Part of a small language model's weights: vocabulary 8192, a variant of Adam for these matrices.
Each number is 500 + 40 x the weight over its row's rms, rounded and kept within 0 to 999. Layers, rows and columns count from 0. Numbers have three digits each. The size before them is the row's rms in percent of the matrix's.

# layer 6 attention output, 64x64, rms 0.213, rows 0-63, columns 0-63
109:546486480522471504526448501501498498509506500510543487516496507504459533467457480523508480473464587524522560554500516535439522513462562584594497494470496553420582499537551454562484541523473396
093:492508469483521490457478465504549466441525512519505532471521530506451520463554471488519497471513457406519464511459518493574546463509603549471480511501505620452486416549523585470482486488452519
103:561445533523453521534524507418534498533486495555503487481460517481477457474473516467429461520451509550439457456545485491483513521556473380554535526482472440488532497531414514466515459567539506
117:502511527512512481547519530540513496496489554523527507528523504525488491528485476523495500484479435461525450432462550473444569504493491538534587466528444436483476423408578405560530561532468499
088:549408565493534509491547502471511426546537481466529475470512461458514476508537515458480514548545466560449479528546472475468471483527462484487520529533480475488482477580510483466631554416503529
110:452509482445485512478505453514473473505502482508504481486506531498471532515508468522490517475505514473605420525518542472564482523528495549503439446441539449494365460537553524422477534459505584
091:499532521506492490492520522556458496511488512499515477502486453471521499497496557496520527495500547562556467511531505468470387601563556513443425493560602446449456496452529456517501545488517562
106:513511530535499512538493512504470534530454501513503517497485510485487492506506530493481488495485480565460569543499615466478499518577408447502462409534520477590431558493435487504459562467424490
089:475508487559496519476470484492513520513492539458477515527517517541443533456533537491532502495495471484539474511428382461464481525440433533471543540497554504558445535442515572392548460496442510
120:475511490547460469459448485555520462473505482534492537509476475497503470504482531516522490488499552498510530442469530514588487602521502486483508552419545578505613510521591503460510420443502508
096:515482486521508486449526475504502520544493537480499503499518460547540519476536514490506545493490549479448497575462484531540489432593546491478440569429412588462427535564541531517491473481434466
074:531467478451476536545527529445481485515482541513569479460480501477473565476500518514462469486498510487559478551553481486514513474461496572563574487449456469489534522575416473459423445416545462
069:523507498484524478527467484485523486532463529494466496471469469556455453528521436539527446475521459470459478485514485540547548474556575426564550458453563557498552424512516536582518461454573471
078:498489478478515475487529495487527462525482488474470502494451461523526486515506499507493504474505526487436541558525466561488545467537526581638516395486562515406537450488479495573510582506476504
086:532475506497480501508520502476505467456472514480526518515500532461506517525472481502488465491539520573435518396419494489486598546450463487460506555504385536562497518441468443422447477533499529
106:471544493487516512445534475512473552485498504486468502498500509476558477471503477488471531516517444444612585519539562577469476371512544479487437477472525508544443487449575524506506478516468516
125:513505472510484496519524497511499540498505521522498558516510471484478529467489463494508529470512540466511518499393510462435510478456495496623406534541519561519499461420598443534507519593512542
101:491508495472564567562451517490474503490504526510437522435500471505496506433478458489470531487528439438460489531499407516489573490449429457552491472464499507521576435459488547546455460441447497
107:494499480451541486474501548538506461479554503487531486480514505490555511520507481537487509514495541597366428484521436489509555482457446568525582467441438476506477523500459433514497544533461509
100:512483481475456526524501543464460508513527506483493470484502504496476539474534496507491492487541558415513487402430472545541578432488518474500509510467496599488429453463533482487535500418493385
095:525488493478482486488531488462492472495462495492512458525544549474524511472489468489533511507487403517475509501528529547478529419501551514430415455515431547530490421427454589514524468574577461
103:512513490530451509501476513474485522484464500512494514536503494505495536488518517492520519528520522487567483419409474426576455456500434540560478560463513466481554599509403444577513522454507547
088:480569483490554467483524520543468534454560523517554605514512510512505463515527501487459528536527509508506464489565457481516448489506446487414483568508500488570488524460526411529525457441498399
108:449477486530495514471482511466518500473427461480448523519491456501504504490510501507533521494490557530479594546554555512481470520381546513481466505534521455486433533542443468557572515587557557
103:518535494502500465482563491525486503480507505521534460523533496500570508512484450488533554537503527531491492463451486511420481403427491454489544479531531500545371536408471468585488556485512480
091:495498471522564454492482507506505530518486467485510530504506463495457485477536515507515481482526523457564454542435579416456529584508558541498509465469509534435444483543563496510395460502518602
110:473515486450458498550484487518472521499513496495521451505503531488543506481484514489493494482480482452507607547497521553420484476554443489567496471463454509570553562496559577454396533552557461
118:528489545503504526512499509516486491498533524489532532523494531492494546486512486518479478525488419558486496529454582531577457492574471431550457496505469447593523531488512481431531426432409428
098:454486568491463496527476540508470484512479490464461471501503492491520457535441482549476486538501562521461448477457528412486539565532454469389408541586488549460507461470496528444495550491526480
101:510441548540514540505489499456524477505513491471509554489459453477460474479505519487466466519497528533443502586503458482529449552472470474532400531607560472503578475582474459496533499530580485
096:545435537509482553559475467496579514521448504499505453553476507572473553510483552450550479505562539493494460528501538442463530535510489490550437535497473476511529535612507448428469558531490488
117:481498498485510509506476505494507541501535481516498519515488505519522532545535547517476495486510462455532470426406508469475419433492501560612488599568580501500453566534484455498582513487521468
081:542477470536475517506462462564516467543489511503518547470487452491459517453540546507525491510501469482597540581571473417453542537463440528440565496480470479415493532535484510438479473514523562
086:455544525474496505469479500533484522491454510501445557481525515503454485525445516476542494521454559461480579588524505530534496519436499459449504530528554458454572506444515520472515423517409596
086:489515475490581439477494471544485515511511503530529494532505443569513478549477480503503557472478529527534461562521394530461441541543529496551466527537537434459569534408518551526533522560530501
098:540486501496531495477540505463534471493558440471500441532483517479478470460492504479486488501491457510493494473558458532430473509521520524411509565654536539525568528468517568521497497456576456
090:526460531498550506536503445463473416526481503483538470469465479476494470499500509482496476552584498539502456517547490462543570523452480450473542473444416440459524425514464410482535459492546569
089:456536499460530505429521512539481527528518515504504512520441530485487503536488497477467444520460549486569498536532578482514450466469464422494512531503545459497396531459495480448491472521351485
113:534481468474498492459520507625544533521478521513491471500492467502540524485470502468472521475534504471531574509501580488534548502462438531502571471478461556564408509559570474517477569479440465
085:504517464520453494477459521511499552489484479519509488517513511512521477500456543472504490513463467506467483517540475473479398475527503462534505554374505476559555568542451545477566489530539364
102:474517511529454489524474499473505504473476498514459520533462518501476495491479516521467481520528564521478516423459478605424511496451511438541473538494554474543468605395483532522441422483540554
124:494508526496527515544523510501507489482533497520550481471519512513551525517511491536516545484478574474488487597484483512568481546433419505522565389520528519549529485517594509510508444387513537
102:495509514460510500488528445540493519511525506472516462493557550530518548519511486516507496534517522633479439533447523519525451487531561474480477501494479514507392479487517555389529442582539457
081:517491513490511488490484542494484530501544548507523533506562464496503485451531452511541516488525510536472486564527436482555498510523548537494482472561461425451514513416397441561523373542502462
102:529494530542534458545526520493492529534545487478468464467549472480511461457506508460486545495482413536450420518529471399482505504474445507533465448510526495516558440512422536611481490545442475
090:480513536490579471427473511493433531511530478467460531530517504508496459543519510483485484531470490528466511540473492504420478462496557490576618530480555497477426473543434485426526504413466499
111:515458488512522459435528565498542447498505462479546491521485453502486419556498496493504485531464426444529421534495469439523468531525524565464613478549475424473480478480462502477532532527568529
113:498504528500464524505500513463477493538448525518472463525463507497449515515500516515529431491492543468480501468471540522549547536536517393483463488536557540403441481597481530466532636488495490
111:528504529507473515535509484492576540502571501451479505470518525512492517519509480512497493500501624549554478443499532539476546497537482528496517465575521562470510557575487513505374566504552448
107:511541501510508504504550500535473506481491470533482491478513557486546509530475483532475515504503423575524500448601589478492488502468445521428405505472466532583536462572486436492490533524425535
103:503537455504550520465463472561497549463489468517488503484508494485469471500501498447539469488517491470479447512510530446455518578470597480413484433472510508518471462556523547627416478531534473
108:523489521492454496517492480434513481537506491510473501464514548507507517494511486546470516501475408553520541426534501504446525475485546584403578471436454547514521522456505494475443480488383558
106:478549505514508514500497443438499501497492475494533475449493516514536482536513471542545521520480467421514552468472506467562480542546487503464534477395532551511554511421435620447483502578531493
104:523466499544500544521499560481536510497498534456527520510460471496489504492514526490484463481467486475476556471518503486547503469548541595487565502545439524392529486524414542592436505452502401
093:491542475491551510479495483509532411438523474490486499565474504562563487529493479537562520464509466547461500419553496610503531484514504415505480520499459466502551464480423487453571533491546466
117:491481487446433506527484522523490492521586487520496473498498507480484543469500532491493479494488474507547563440510455577536467502534522490547495524535537509431642386438562517475526482504479540
094:466455460541537476521519535490479524447491483487530511512491444482509454513485485486499503500534433435517587506485506504445428506488554593446449565590544533507551484441544450519512415458483517
100:451558451501514496456503454511506501460480488512504539499551553508478501539512461486551527480455456487494457514597551565551538458493586507523452514447426426496517515580529462564559496491483445
084:494518529534449510548451490446453492515510485506444516484469518478512492475484526545465467510507418479546590436601447523536462485529505567523482523446510375497522544516467475479543508559530478
085:487508499526513529551545528469525482544450521520462456469423512561442511489472505486474472544491448452509453474495439495585503503481407547432459488497483525558562486599493513544521485432475556
106:498455537474452506536512483457515515507460527554460493475559558495455512547465486489479493489542498423517412456547532443480563478465549518451529571518465525504458551555539579492484446566558542
102:479496522473486463476526514528499480504508495517493494504513476499480454524466514474489502528507583506498485597549423578481544479480520444429600493574485438521448553467523537520434462439582537
090:483530516480448495513460492492440487523469522493441489551512522463519530462536570524518480450501516502485514449513451470505482557498421446516501479487512520500501498440477461491497623507612623
095:465497442482521530476497496551537499448463541500472514493540470513515540492501446489553520441517534531406544511514477528460490529515595505459448427424480459450462445486510466509505574591475559